From a checkpoint of a small transformer trained on Wikipedia: rotary positions, 82M tokens.
Each number is 128 + 32 x the weight over its row's rms, rounded and kept within 0 to 255. Layers, rows and columns count from 0. The size above them is the row's rms in percent of the matrix's.

# layer 11 MLP up, 256x128, rms 0.0913, rows 151-185, columns 0-63
size [102 100 101 101 107 101  99 100 102 103 105 102 102 100 101 109  91 102  96  96  96  98 106 102 109  97  98 101  97 103 101 103  84 102 105]
[[113 139  91 110 144 136 169 100 128 126 152 107  97 117 141  87 107 183 183 125  53 160 156 131 156 101 133  84 168  97 152 117 144 151 135 106 118  82 126 126 126  99  71 134 145 101 111 129  85  97  82  96  90 153  86 122 125 137 143 110 113 153 162 182]
 [123 100 113 125 151 141 152 101 157 149 115 107 144 155 134 163  97 111 167 133 113 110 131 105 131  85 136 127 113 109 108 100  76  91  77 167  66 119 133  68 156  98 149 176 145 206 114  97 118  70 135 110 177 153 134 122 145 155 114 116  74 122 166  68]
 [121 109 160  58 144  68  85 101  91 126 127 115 127 136  98 106 140 167  92 111  91 104 112 132 183 131 119 113 140 128 114 124 157 127 125 119 109 159 123 138 166 127 144 149 188 163 138 101  61 121 139 129  78  86  99 189 141 151 165 129  83 193 103 120]
 [150  82 167 159 136 148 188  79 127 125 110 137 126 176  78 129 144 138  98 101 133 115 120  92  72 102 145 187  58 171 163 151 121 169  61 115 102 133 107 110 157 130 148 121 126 191 118 160 114  74 109  99 109 127 189 157 173 135 168  95 129 157 132 167]
 [145 114 159  93 137 173 134 185 177 147 184 147 144 101 162 133 137 152 172 148 106 136 199 139 177 124 179 117 122 130 109 148 144 174 141 117 106 118 139 147 136  77 130 130 124 135 182 169  98 124 129 169 136 145 162 100 103 100  80 131 146  91 145 131]
 [154 102 124 132 158  87 113 132 148 111 140 131 144 165  99 159 152 149 129  99 166 157 146 159 142  68 144 143  90 111 126 148 163 154 148 109 165 121  75 134 134 121 116 120 167 108  78  98  79  92 152 138 108 104 104  94  56 133 104 135 151 133 143  81]
 [166 172 138  94  42 135 152 153 106 153 147  63 143  86 155  89 120 151  97 135 156 109 134  72 143 195  98  88 151  80 125 121 108 106 163 100 135  96 141  62  69 107 146 106 139 131 140 102 210 113  64 173 192 110 182 122 118  98 104 138 141 132 147  93]
 [129 159 162  94 117 100 151 142 157 145 138 165 134  61 173 111 158 148 161  85 122 185 127 105  79 136  97 124 111 151 131  94 108 210  33 119 168  94 100 197 123 115 150 100 167 162 153 143  84 135 124 133 144 128 105 123 139 152  74  85 165 101  99 116]
 [126  87 107 127  76 122 108 137 137 140  82 117 144  89 126 154 165 121  62  84  90  39 122 180  37 117  96 150 120 156  41 120 146 109 174 131 124 122 140 141  81 106 184 181 150 112 168 123  88 141 136 114 143 115 139 105 158  74 171 119 143 130 139 133]
 [120 197 164 165 210 170 132  92 156 151 192  85 140 122 120 180  88  97 130 105 139 124 182 103 150  98 185 131 149 190 103  85  96 115 113 119 102  80 126 175 120 171 174  97 133 123 133 183 153 157  88  81 163 123 132 154 114 102  71 152 159 112 112 159]
 [160 110  99 193 131 186 108 130 101 136 147 113 109 136 127 215 121 154 110  98 187 128 101 122 113 134 162 120 184  88 177  87 144 163 107 178 138 117 126 147 117 135  86 162 165 125 107  93 162 150 139  82 102 106  68  81 135 168  55 176 124 128 132  97]
 [129 110 175  68 171 190 101 123  63 102 106 127 141  72 157 110 107 123 160 235 155 135 180 144 119 128 147 104 171 113 139 161 143 164  60 138 180  77 147 142  87 148 113 114 160 140  81 101 152 128 165 117 140 151 128  88 141 158 162 133 100 109 136 111]
 [112 144  83 143 140 177 114  85 157 156 182 162  80 155 126 138 174 162 142 103 108 151 156 128 183  59 125 129 104 128 168 100 106 169 103 198 144 108 113 162 124 155 102 142 131 153 100 143 119 143 153 156  82 142 133 125 107 186  29 100 124 104 108  78]
 [190 121  87  75 127 158 121  81 123  93 118 156 106  96  84 159 119 191 129 114 206 159  92 155 131 136 126 155 141  61 114 110 117  92 136 106  89 139 117 128 173 129 180 137 148 125 144 132  85 116 109 144 127 143 161 174 135 141  95  94 150 103 112 191]
 [161 141 123 130 173 135 120 173 131 152 124 147  89  89 131 144 115 101 130  89 125 112 180 131 184  89 143 166 134 138 127 145 108  83 140  85 122  80 130 157 129 107 121 156 113  50 167 169 159 158 153  73 127 188 144 170 174 105  78 126 182  91 148 163]
 [154  82  91 103 118 148 160 134  84 162 114  90  67 126 129 181 123 128 161 151 145  74 123 138 116  68 122 170 152  97  64 138 146  79  93 119  78 146 113 103 172 103  83 112 131 138 128 155 192 131 160 142 137 121  45 170  93 117 121 117 119 117 185  73]
 [136 149 143 108 155 100  95 156 105  89 129 165 136  93 140 121 118 105 106 122 103  75 139 151 141 129  99 111 147 119 154 109  78 155 180 168 132 103 127  87 178  59 119 137 157 110 125 176 142 151 119  70 109  86 135 135 143 122 141 171 165 135 177 161]
 [130 201 177 154 140 104 165 118  76 128 106 142 132 127 125 134 136 135 179 149 146 112 109  97 116 170 185 122  94 100 180 113  63 129 106 141 127 123 123 117 174 131 127 183 152 146  89 128 134 100 133 104  90 179 111 151 141 139  84 192  86  89 206 113]
 [138 129 147 134 119  77  75 140  93 140 175 126  82  96 147 114 203  67 122 129  99 114 150 156  88 189 133 185 125 132 125 161  95 116 130 147 127  88 118 125 144  92 103 124 121 101  90 162 104 107 141 143  65  78 128 146 250  97 103 155  85 121 110  77]
 [195 167 132 147 131 158 175  98 124 119  66  98 148 136 122 139 121 141 114 186  97  93 118 153 110 129 100 146  87  78 173 107 151 156 206 153 126 110 110 146 161 137 107 168 209 119 102 150  96 160 168 179  69 134 148 109 117 127 162  78 123 107  76 189]
 [100  66 149 164 177 193 190  90 122  71 152 143 173 167 138 122  69  72  82 136 105 105 108 113 146 122 135  80 135 173 165 106 110 116 138 104 148 172 147 128  93 102 125 156 165 135  82 147 105  53 202 135 132 148 154 124 134  92 127 135 146 101 166 152]
 [ 70 176 100 140 121 121 165 133 171 167 127  73 154 134 151 120 138 123 102  56 144 160 181 119  70 176 105 123 189 120 117 112 176 134 130 116  95 120  90 166  76 139 117 104 118 143  96 111 100 133 118 120 138  88 138 133 156 187  80 135 128 106 108 167]
 [157 113 140  86 144 134  98 115 131 127 126 132 145 102 101 139  99 168 128 163 138  64 139 144 122  80  60 115 194 131  73 143 186 102 155 144  99 207 128 118  95 161  99 183 140 167 112 172 115 126 103 133 167  79  85  71 184 115 147 168  32 134 122 109]
 [165 170  84 159 129 159  95 119 112 139 117 102 166 140 105 117 170 117 165 126 124 108 156 104 160 151 166 159 154  76 164 132 138 110 162 120 163 229 105 142  99 158 152 127 108 180  67 157 136 131 177 141  95 136  43 110 102 113  63 119 157 133 118  98]
 [ 96  75  97  92 154 146 163 164 131 128 180  90 156 121 124 146 136  90 165 129 153 130 133  90  92 108 146  90 174 140 127  92 150 168 114 173 150 140 170 144 147 178 134 100 118 146  87 104 144 155 161 165 153 159  74 190 163 140  82 149 109 112  84 122]
 [185 106 127 102 115 169 122 119 210  72 136 136 167 187 154 123 199 102  99 189  70 110 119 172 119 151 153 110  96 162 115 114 148 113 127 175 125 117 147 125 112 139 113  98 109  91  92 113 200 109 171 130 129  71 149 136 100 103 119 143 117 192 123 186]
 [153 156 181 124 137 117 108  82 109  78  83 143 119 114  80 105 149 151 125 127 151  79 133 122 180 131  24 161 180 140 126 159 102  77 155 133 111 110 104  93 122  94 137 133 155 144 133 128 143 198 197 151 144 154 137 176 141 150  74 154 158 103  90 142]
 [143  92 123 173 108 126 132  77 137  84 132 155 140 126  81 147 136 110 148  88 131  68 107 144  81  95  95 150 130  95 124 114 108 138 169 135  79 129 176 122 158 187 153 129 158 114 154 162  84 121 170  95 114 131 147 188 187 118 185 157 149 146 140  97]
 [179 128 210 156 166 108 123  37  62 173  88 170 134 108  97 104  71  94 105 108 105  94 213 162 105 119 126 120 172 154 150 185 127 121 110 138 132  74 137 103  82  58 125 107 120 158 144  83 151  81 139 147 165  71 141 133 163 117 140 144 111 124 134 139]
 [170 111 163 118  92 174  96 136  73 103 158  78 127 150  85 120  77 154 103 107 178  93 154 164 103 144 178  98 142  80 117 143 112 123  73 165  87 137  77 137 145 140 107 122  82 126 158  88 119 159 132 125 166 124  62  63 106  72 108 117 132 147 195 178]
 [130 104  58 155 117 151 148 106 108 113 152 163 149 146 126 179 129 152  64 177 110  92 127 162 110 134 148 131 133 117 124 125 156  78 173 151 171 102 107 160 119 176 144 161  89  84 162 150 155 148 153 120 153 119  84 157 123 171 137  88  73 117 158 143]
 [120 141 146 162 139 104 120 167 171  85 203 100 169 159  79 124 138 114 146 163  94 146 132 102 124  67 159 171  81 108 123 141 109 158 123 147 145  88 123  12 145 125 111  63 119 124 133 123 119 171 127 144 137 111 127 103 128 118 125 155 114 119  77  98]
 [181  76  79 218 182  86  95  93 148 111 108 130 118 131 128 118 163 170 119  94 164 149 180  94 127 103 133  97 138 117 127 143 111 115 147 155 132 159  87 129 127 141 148 163 160 124  98 130  86 109 133 131 132 169  90 205 150 168  87 120 182  77 138 107]
 [160 139 148 141 154 146  81  71 116  69 145 163  85  59 115 157 170 115  75 158  43 135 109 140 134 113 128 132 104 193 119  79 144 153 115 179 135 141 100  93 178  89 135 145 111 117  99 117 107 112 123 144 142 196 175 115 113 179 116 160  77 107  89 142]
 [161 134 166 155 156  96 152 173 177 145 105  95  98 121 176  75 163 116 175 202 102 149  66 148 111 144 140 141 164 128  90 144  98 117 104 103 128 146 121 142 152  45 175 130 159 136 149 157 149 110 156 190 132  63 129 102  85  97 165 178 119 137  95 137]]
# layer 11 MLP down (transposed), 256x128, rms 0.0866, rows 151-185, columns 0-63
size [ 99 100 100  98 103 102  98 100 102 102 105 102 101 103  98 106  93 100  97  98  97 100 104 105 108  99 101 101  97 102 102 100  92  99 104]
[[157 135 122 104 111 141 120  98 158 106 191 131  95 135 113 152 127 175 119 156 176  86 177 173  97 148  82 123  64 155 125  97 135 152  97 141 189 167 145 103 156 131 109 131 104 138  91 172 115 100  91 120 106 156 126  93 129 129 155 119 158  96 157 111]
 [ 92 101  72 183 159 125 109 140 109 131 168 152 111 106 100 161 110 104 169 183 134 128 132 108 154 135  68 145  34  93 104  60 105 113 155 118 142 135  99  48 145 106 148  99 176 157 115 134 139 115  77  82 123 151 123  90 129 153 132 140 131 169 126 100]
 [132  92 165 118 130  90 139  89  83 167 105 122 119 137 106 143 128 117 128 132 126 104 138 148 148 138 115 159 168 152 173 158 125  97 134  89 132 113 204 114 166 138  94 117 164  88 128 170  90  87 147 129  90 158 112 122 127 143 154 126 215 149 116  96]
 [105 103 105 136  70  93  86  85 125  97 162 119 197 166 133 114 131  83 121 134 153 132 161  91 136  99 183 137 109 107 148 158 160 133 123 151 141 143 200 150  73 174 142 136 131 154  80 210 127  95 105 117 164 124  90  42 129 113 176 146 123  75 141 115]
 [114 147  46 167  84 130 128  87  94 101 155 101 172 103 119  93 117 116 138 100  72  87  84 130 121 138 142 168  78 102 162 149  41 173 133 138  79 146 101 174  84 137  88 107 114 127 157 171  87 131 112 125 150 148 127 111  70 145 129 155  88  85 109  84]
 [141 131  51 154 179 115 103 126 126 111 103 152 193 140 190 128 147 119  90 101 135 124  72 135 126 198 149 118 114 152 119  74 188  78 136 154 111 154 105 155 115 139 104  83 150 141  86  95 149 108  99 142 110 157  92  92 108  69 117 110 119 214 108 122]
 [182  83 168 117 148  63 144  99 104 188 131 125 143 130 138 142 182 102 154  99 163 156 120 104  93 112 124 121 149 120 115 174 151 121  88  86 105 115 102  76 113 170 114 154 113  50 102 133 106 113  90  38  67 180 111  95 155 139 176  93 155 194 113 147]
 [ 97 104 149 149 108 117 146 106 114  90 126 149 140 139 153 175 131 127  88 134 190 172 157 109 138  69 107 157 125 197 102  88 187 131 129 153 119 154 200 119  77  98 118 117  92 192 153 125 139 149 128  77 121 109 227 151 120 156 107 147 107 136 129 138]
 [117 106 160 151 103 179  82 169  96  58 100  86 157 144 168 134 130  93 132 123 105 131  95 128 108 129  69 138 113 107 102 125 166 176 116 179 162 150 171 163  63 122 124  93 105 122 148 107 152 162 156 155 156  92 137 102 193 157  82 159 135 107 142 118]
 [140  82 158  92 117  87  90 124 211 151 139  93 208 128  73  82 117 126 120 138 146 119  98 165 140 138 154  93 108 107 152 114  89 142  62  38 121 105 207 164 165 147  39 185 142 102 181 135 156 158 134 120 115 128  89 116 134 131 121 111 136 127 125 133]
 [104 107  97 169 104 125 107 143 146 108 173 168 147 150 102 122 133 116 121 103 121  80  63 169 136 156 162 115 132 165  66 144 120  95 124  89 146  99 200 145 139 109 106 132 118 162 103 174 104  96 131 216 141  79  88  85  90 139 126 157 202  79 102 158]
 [ 93  73 182 146  90 180 138 131  95 123 135 141 156 108 147 169 116 161 160 117  79 101  92 151 119 138 120 145 152 144 100 102 169  88 112  99 132 131  75 145 114 109 147 119 107 114 138 135 132 105 149  72 146 165 141  86 164  93 231 146 123 138 171 159]
 [132 153 145 163 107 152 123 107  75 132 184 230 172 108  58 136 144  87 167 129  76 144 113 158 143 129 118 114 110 143  85 149 158 101 155 168 143 158 163 142 177 133 150 122 160 105  93 130 219 179 134 144 101 226 140 189 139 141 124 153 143 127 125 199]
 [ 59 129 193 165 117 127 163 132 100  97 149 150 158 162 124 122  70 123 119 168 133 174 180 180 127 145 139 105 135 154 103 131 116 119 136  89  89 126 130 149 163 150 152  70  97 163 162 137 117 128  99 130 110 102 137  88  76 114 111 159 130 172  93 118]
 [177 169 138 170 141 131  96 168 130 132 107 107 120 109  70 142 129 135 143 102 120 100 111  82 104 186 175 156 197 158 174  91 103 149 121 147 106 175 145  98 129 115  95 125 104 114 173  73 108 128 109 107 147 124 215  77 123 187 104 106 132 138 140 136]
 [140 106 127 134 106 106 125 109  97 134  55 120 158 176  98 128 116 118 171  91 133 101 123 193  86 106 126  97  93 189 146 129 133  90 186 139 139 122 130 127 156 145 116 177 155 123 120 131 158 119 165 144 164  94 149 178 123 115 174 124 121 162 138 211]
 [143 125  97 142 169 133  76 121  46 144 184  75 134 145 161 147  94 186 133 133 170 164 119  76 128 103 116 143 137  61 105 171 163  70 103 175  94 186 116 133 105 143 193 126 109 138 180 111 126 119 162 141 159 100 151 164 150 156 134  81  92 140 116 120]
 [ 81 146 105 166  95 132 153 109 161  90 150 131 136 192 124 112 133  61 131 122 211 117 164 143 133 151 137 164 160  91 151 155 205 184  94 125 109 121 188 176 101 137 149 121 170 148 124 141 170 112 119  78 152  88 118 150 162 167 122 137 152  99  89 128]
 [114 138 122 109  57 101  90 103 188 141 120 183 103  89 102  86 101 162 160 113 181 183 142 135 147 222  78 176 122 111 118 126 118 202 121 176 112 186  95 117 107 176 136 196 134 121 140 115 120 118 151  93 135 173 109 121  87 138 146 150 135 100 150 149]
 [ 78  76 123 185 105 151 178 140 165  43  82 169 110 100 172 139 143 133 169 118  98 136 174 159 134 100  85 139  93 127 157 110 118  99 111 172 167 142 189 150 128  64 156 117 194  97  94 130 105 172 186 112 118 165  78 175 121 143 102 105 158 153  97 125]
 [180 120 173 162 142  68 147 181  60 164 118  79 104 100 122  98  95 163 135 112  91 139 136 117 175 170 143 113  84 137 144 182 108  83 156 133 134 124 113 156 145  91 139 135 114 116 146 220 121 137 107 150 104 151 146 140 103 199 209 149 144 190 131 102]
 [151 110 142 105 149 105 103 129 105 119 116 108  89 184 112 168 151 113  99 101 146 150  78 148 109 119 179 143 155 135 107 105 157 119 145 202 107 125  82  59 102 131 191 132 162 121 133 136 154 154  77 115 113 128  89 138 126 175 178 170 154 153 133  96]
 [ 99 151  86 149 182 100 129 160 171 173 147 122 170 144 161 127 131  97 124  85 116  85 128  95 164 171 118 131 209 147 127 104  57 142 121 107  86 149 164 152 131 171 111 104 134  89  93 221 132  94 169 124 118 155  83  86 151 177 167 103 111 101 139 117]
 [112 123 185 118 183 142 154  90 127 178 109 142 130 139 121  96 155 133 183 102 135 192 136 142 103 117 144 161 191 108  99 182  80 162 197 116 121 128 186 120 161 167 200 144 137 123  94 151 118 143 159 209  74  56 107 134 147 145 143 102 128  75 103 130]
 [ 55 166 134 104 180 123 141 152 102 128  69 113 141 165  86 170 100 163 136 120 185 122 115 131 166 155  76 118 147 140 144 136 176  93 118 156 116  76  61 118 158 184 103 146 124  89 189 106 110 129 149 173 149 141 135 131 131 127  96 121  69 119 148 104]
 [ 80  96  80 113  62 103 138 182 116 151 150 126 147 157 128 120 117 125 219 138 143 110  96 151 165 109 200 100 168 148 160 167 108 108 164 138  91 114 136 138 152 111 124 124 131  95 205  90  91 143 109 167 149 165 115 121 127 114 128  99  72  96 141 157]
 [ 97 155 116 160 153 132 120  95 151 158 148  85  97 205 109 179 135 120  87  85 144  80 107 161  83 171 138 100 175 174 130 163 158 122  86  99  77 130 133 169 149 186 118  84 135 141 176 162  79 172 137  97 129 176 182 123 139 160 167 102 168 105 116 179]
 [139 137 119 156 109 131 132 135 131 175  91 189 180 146 107 102  96 132 119 126 119  83  97 132  96  93 101 154 138 165 139 107 147 139 142 174 129 133 150 155 143 159 164 134 135 105 115  97  82  92 156 180 149  61 128 160 158 166 100  61 153  64 126  94]
 [ 25 101  97 121  68 113 127 119 124 170  55 155 140 125 145 174 165 162 166  67 123  94 102 124  72 147 172 134 157 146 125  81 170 144 137 139 134  84 135 115 140 172 158 110 126  99 149 104 122  95 122 123  96 144 189  88 106  99 103 115 133 229 174 114]
 [ 81 111 128 102  77 148 144 115 147 124 143 106 150 127  81 131  84 145  88 121 155 109 118 106 106 131 127 120 116 155 108 152  85  97 137  82 131  89 249 168  92 159  93 154 118 124 190 143 164 170  79 122  85 127  98 121 114 150 143 204 181 126 101 155]
 [ 67 134 105 148 138  88  86 151 122 120 161  69 117  91 125 121 109 117 145 124 128 114 155 120 130 112 118 152  89  94 124 115 142  43  69 132  98 164 140 176 145 182 132 171 174  77 132 125 175 104 143  75 121 120 117 111 148 118 124 142 105 146 141 127]
 [162 132  97 122  55 154 147 162 103 102  42  60 155 101 137 153 133 125 133 164 165 104 160 180 127 136 116 136 162  99 162 152 147 107 159 128 106 139 123 138 124 124 131 128 143 123 114 120 168  86  68 171 116 137 118 122 115 150  65  64 122 168 181 118]
 [165 114 150 157 134 165 167 118 143 117  79 154 145 206 129 146 181 170 182 180 190 152 102 134  80 159  75 108  68 102 159 140 145 158 171 185 102 152  99 139 115 183 174 182 180 138 122 162 123 120 124 117 101 136 193 152 145 137 117  88 142  91 149 140]
 [177 135 101 112 164 125 112 102  64 139 104 115 134 168 130 142 133 138 114 169 117 184 134 167 101 174  85 127 192 123 187 159 110 145 147  94 107 193 109 134  77 166 146 159 133 118 153 143 125  94 122 162  68 127 102 148 136 120 166 123 102 190 152 119]
 [ 68 139  92  99  97 105 129 180 129 136  61 143 107 178 121 148 167 151 130 168 102 100 128 105 131 146  97 152 103  95 117 150 145 161 166 138 129  92 110 112 175 154 113 152  72 161 105  47 102 113 117  93 127  71 122 164 140 114 111  65 158 163 131 129]]
# layer 11 MLP gate, 256x128, rms 0.0965, rows 152-186, columns 0-63
size [100  98  99  97 101 104 108  96 106 103  96  99 102  94 103  92 105  98 104  98 104  97 102 112 100 104  93 100 105  95  98  96 101  93  90]
[[119 118 130 131  87 127 171 116  82 173 115 179  88 112 167 130 104 143 119 174 130 116 162 163 105  99 177 188  97 125  74  77  64 138 113 120  88 109 145 135 168  90  99 139 108 126  52 140 143  20 153 125 197  48 147 149 139 171 152 141 102  95 112 112]
 [157 106 107 206 119 151 111 146 118 144  76 197 108 111 115 107 103 110 155 145 180 134 145 196  98 110 160 165  97 119 156  99 146 105 154 203 145  88 129 136 152 140 174 125 127 162  88 197 145 143 195 145 111 138 128 112 122 160 111 118 112 119 118 178]
 [104 125 112 150 144 142 125 122  76 182  94 188 154 159 123 101  65 171 122 169 147 178 127 198 127 156 176 201 159  82  31 121 115 141 144 110 149  94 166 144  93  97 180  83 107  72 128 135 136 148 144 132 216 127 138 167 131 183 134 142 141  97 191 141]
 [137 118 158 141 162 135 211 127 182 132 130 158  87 104 156 125 128 133 158  64  64 126 184 118  73 135 153 123 131 116 157 187 106 132 137 138 125 108 132 141 119  72 121 113 154  91 111 133  90  98 148 169  75 132 164 128 100 136  69 165 212 126 100 186]
 [177 110  94 170 106  97 158 183 128  91 109  75 170 151 144 108 162 111  96 134 167 114 172 121 123 207 113 113  87 114  81 121 116 144 129  58 134  99 140 132 157 111 180 128 173 113 104 136 101 105 113  73 109 135 189 143 116 133  52 107 155 145 117 165]
 [135 137 162  99 148  79 156 142 185 147 121  89 181 131 100 198 149 104 111 125 149 102 136 106  90 189  93 147  87 124 145 100 136 159 190  73 120 164 167  83 112  93 102 132  83  67 114 127 115 123 141 126 149  99 137 192 149 186 150 153 153  98  65 158]
 [146 176 127 188  97 124 181 174 127 150 130 127  95 126 131  92  99 105 121 157 132 109 171  96 189 135 108 129  75 117 107 100 116 154 152 102 141 127 190 152 174 155 148 183 107  84 158 178 104 100  73  97 157 105  92 169 181 156 157 161 109 119 127 211]
 [ 96 120 112 114 169  92 152  40 126 159 148 157 145 131  91 129  60  73 135 138 111 114 152 181 104 111 145 170 113 122 153 101  77 169 148 143 147 139 130 128 116 146 177 117  90 106 150 142  91 108  81 155 125 118 129  94 130 168 129 130  32  95  90 125]
 [128 108 138 156 133 124 161  77  37 110 137 174 146 147 167  96 116 184 167 134 133 178 170 110 128 116 127 132 142 152 125 118 170 109 150 121 128 153 164 147 122  61 183  80  83 165 140 158 103 112 172 129 175 130 129 144 121 140 137 118 154  67 102 131]
 [128 159 138 102  62 130 191 189  90 188 158 157 146 170 164 109  81  89 151 127  73 125 111 135 176  87 146 175  98 134 128 137 102 148 119 125 144 192 142 107  98  84 118 138  96 124 151 124 156 122 119 164 172 101 132 138  50 116 113 147  96 123  83 156]
 [129 161 116 123 152 214 178  50 137 133 130 105 115 156 120 125 108  72  66 148 120 130 141 144 135 124 118 113  84 189 150 163 110 155  94 137 121 155 154 147 128 154 195 123 143 120 122 102 104 115 148  96 166  82 146  73 156 106 129 117 129 106  77 149]
 [133 139  89  89 136 131 142 122 149 129 133 155 153  74  80 130 125 156 138  85  94 137 106  94  96 174  62 108 135 111  92 144  67 131 137 111 104 107 120  86  98 132 151 210 137 159 145 229 108 126  94 155 180  87 110 128 179 119  97 138 161 104 119 201]
 [180  67 106  54 141 104 145  85 129 106  96 171  93 142 139 143 127 195 145 169  80 120 152 125 113 146 105 180  47  92 149 106 111 200  89 126 129 195 114 162 114 125 154  97 117 119 104 156 120 140 133 104 154 108 116 102  96 178 122 148  96 119 104 167]
 [146  85 127 144  83  71 140 152 152 142 143 161  69 118 105 112 147 142 166 142 126 106 120 144 216  93 152 211 141 100 101 149 124 128 136  77 193 102 167  98 131 119 110 121 206 122  90 129 123 139 112 133  98 112 105 116 163 155  82 122 136 130  97 130]
 [113 110 144  95 160 159 106 140 114 111 122 127 189 100 102 203 159 113 154  91 156  83 134 108 173 124 121 154 154 134  92  91 172 118  91 128 161 131 169 101 128 182 168 150 137 159 155 138 129 109 140  71 102 131 169 102 106 141 195 160 131  39 160 144]
 [121 108  83 147 101 120 107 142 122  82 161  72 137 128  86 111 105 124 143 124 103 166 123 129 131  73 131 141 139 128 142 165 139 138 100 158 160 122 129  79 112 181 102  78 122 108  74 202 181 175 149 116 148 134 116 169 177 122 119 134 103 133 155 100]
 [ 87 103 117 129 115 142 128 117 153 171 148 128 180 149 116 113 124 145 128 135 134  91 200 137 126 100  87 170 147 145  79 157 113 120 143 136 167 131 148 111 120 128 140 103 135  83 173 152  97 131  93 126 121 127 118 176 190 116 107 106 197 142  88 111]
 [147 154  77 201 183 119 157 119 133 120  93 130 190 177 138  95 151 118 120 137 114  69 186 142  62 165 149 166 128 143 130 149 124 173 112 108 132 157 130 119 156  58 126 137 142 129 115 119  94 179 112  64 136 169 129 111 191  72  86 111 135 146 131  39]
 [132  84 140 186 142 117 141  93 151 130  90 174  95 133 107  81 121 147 177 108 164 205 125 149 119 139 121 159  94  93 112  93  90 162 113 166 229  89 149 152 135  94 172  92 142  62 144 157  96 109 163 128 160 139 116 140 151 146 102 153 152  97 186 160]
 [187 134 107 120 150 131  98 145  72 115 127 103 146 112 127 141 142  86 102 152 106  77 130 121 125 165  90  69 138 144 115 132  99 133 176 155 171 141 116 115 130 175 147 104 125 115  89 110 160  95 154 123 176 116 204  61 172 110 137 148  58 147 145 119]
 [127  94 176 167 165 115 107  68 106 145 149 119 111 159 108  70 126 146 144 171 126  84  95 118 184 127 181 110 111 132 121 155 147 177 148 136 211 192 177 141 162 148 135  67 158 122  47  77 153  91 226 162 109 165 133 108 108 113 122 126 128 152 155 164]
 [116 129 123 151 134 145 145 104 184 114 127 114 118 126  96  78 121 146 145 148 127 118 175 126 122 110 172 117 140 123 143 129 125 132 198 163 161 182 119 114 150  79 123 103 158  83 140 133  39 124  99 209 115  97  97 107 136  98  97 140 158  30 139 165]
 [160 106  92 127 118 141 138  88 118  94 109 144 110 138  92 167  77 178 148 139 164 112 195 126 111  83 127 168 153 178 168 169 147 127 122 108 145  91 134 161 131 159 127 137 159 128 166 185 120 152 155 132 119 171 158 187 164 177 155  96 190 130  99 127]
 [ 82 135 106 167 122  80 120 168 140 142 169 120 131 129  96 109 128  51 157 187 132 108 157 121 129 105 139 131  51 143  81 108 133 220 110 159 122 109 152 162 151 105 123 117 163 172  76 134  96 137 134 127 176 143 143 172 167 163 149 139 112 111 134 115]
 [106 135 128  89  97 165 162 127  98 175  74 103 171 159 138 127 154 135 166 132  95 105 151 115 142 107 144 178 131  96  94  81 149 184  88 121 136 134 175 138 105 146 207 129 182 115 182 158 119 119 171 113 168 126 165 145 137 102 107 122 158 132 120 109]
 [141 125 124 161 158  90 120 134  94 161  96 175 125 146 124  77 117  82  69 142  87 101  90 137 129  97 120 116 131 152 107  83 154 159 177 115 122  99 171 112 140 184 142 103 125 139  96  99 149 161 101  60 161 149 134  81 138 137 129 134 172 146 121 164]
 [115 142 102 127 172 161 107  97 101 143  95 119 133 151 110  95  97 139 171 139  89 117 144 170 149 145 128 158 146  89 144 162 147 154 147 101 154 162 140 127 130 133 140 138 130 121  78 142  98 145 137 158 157  80 144 148 167 168  55 160 170  42  88 115]
 [ 82  64 155 101 179 121 159 111 147 121 213 107 173  93 162 130  91 155 220 168 114 188 171 127 133 133 103 117 112 133 115 122 155 132 123  98  99 103 158 127 150 109 150 126 103 102 127 148 165 178 188 105 148  96 145 161 123 125 105 165 102 130 200 122]
 [ 98 104 167 109 136 127 131  63 128 106 140 164 143  97  96 124  57 112 156 187  98 158  83 109 128 116 134 128 173 159 221 120  86 139 123 102 116 160 167  83 121 126 182 160 133 113 127 108 111 122 153  97 134 105 134 163  73 180 169 142 124  85 113 153]
 [ 98 109 169 130 167 118 196 117 159  66  99 133 155 143 136 139 140 167 177 122 118 148 136 167 101 167  96 149 105  75  77  94 156 177 128 130 135 175  90  75 161 143 117 186 114 125 120 134 138 141 175 182 122 101 130 148 119 195 110 122 109 119  98  98]
 [162 138 155 122  58 178 108 145 154 172  76  82  71 186 130 139 181 153 105 159  52 145 129 128 145 109 186 158 140 152 137 149 169 125 151 121 142 151 167 171 113 101 168 137 139 105 139 130 144 155 103 119 150  76  98 139 112 128 164 156 135 191  37 133]
 [114 141 144  99  50 159 186 113 139 144 152 171 119 158 142 119  99 105 170 215 127  88 137 155 140 151  92 186  99 124  79  92 107 119  98 123 121 126 198 130 110  98 120 122 163  75 136 160 144 118 124 114 157  57 111 139 154 119 168 159 123  99 129 164]
 [117 160 132 178 102 118 157  94 151 118 164 154  94 158 114 153 124 104  70 121 145 109 170 131  99  76 144 102  86 135 141 103 114 118 112 124 143  90 167 122 135  82 111  78 102 118 146 144 156 154 145 111 103 130 175  82 121 128 154 206 121 182 114 122]
 [ 96 157 139  99  86  74 102 136 106 149 125 149 179 161  86 106 126 147 145 168 115 146 152 152 108 151  99 116 132  73 131 167 140 115 153 146 152 161 155  68 133 142 124 127 164 163 135 147 150 118 198 137  80 142 115 162 130 132  66 101 153 199 130 113]
 [133 176 122 151  84 171 122 121  89 133 126  96 197 121 126 125 143 167 175 181  98 126 169  16  94 113 136 138 136 187 183 126 155 143 136 106 147 179 138 139 134 145 160 189 125 115 165 141 142 162 131  58 182  70 138 106 138 148  78 142 101 145 132 111]]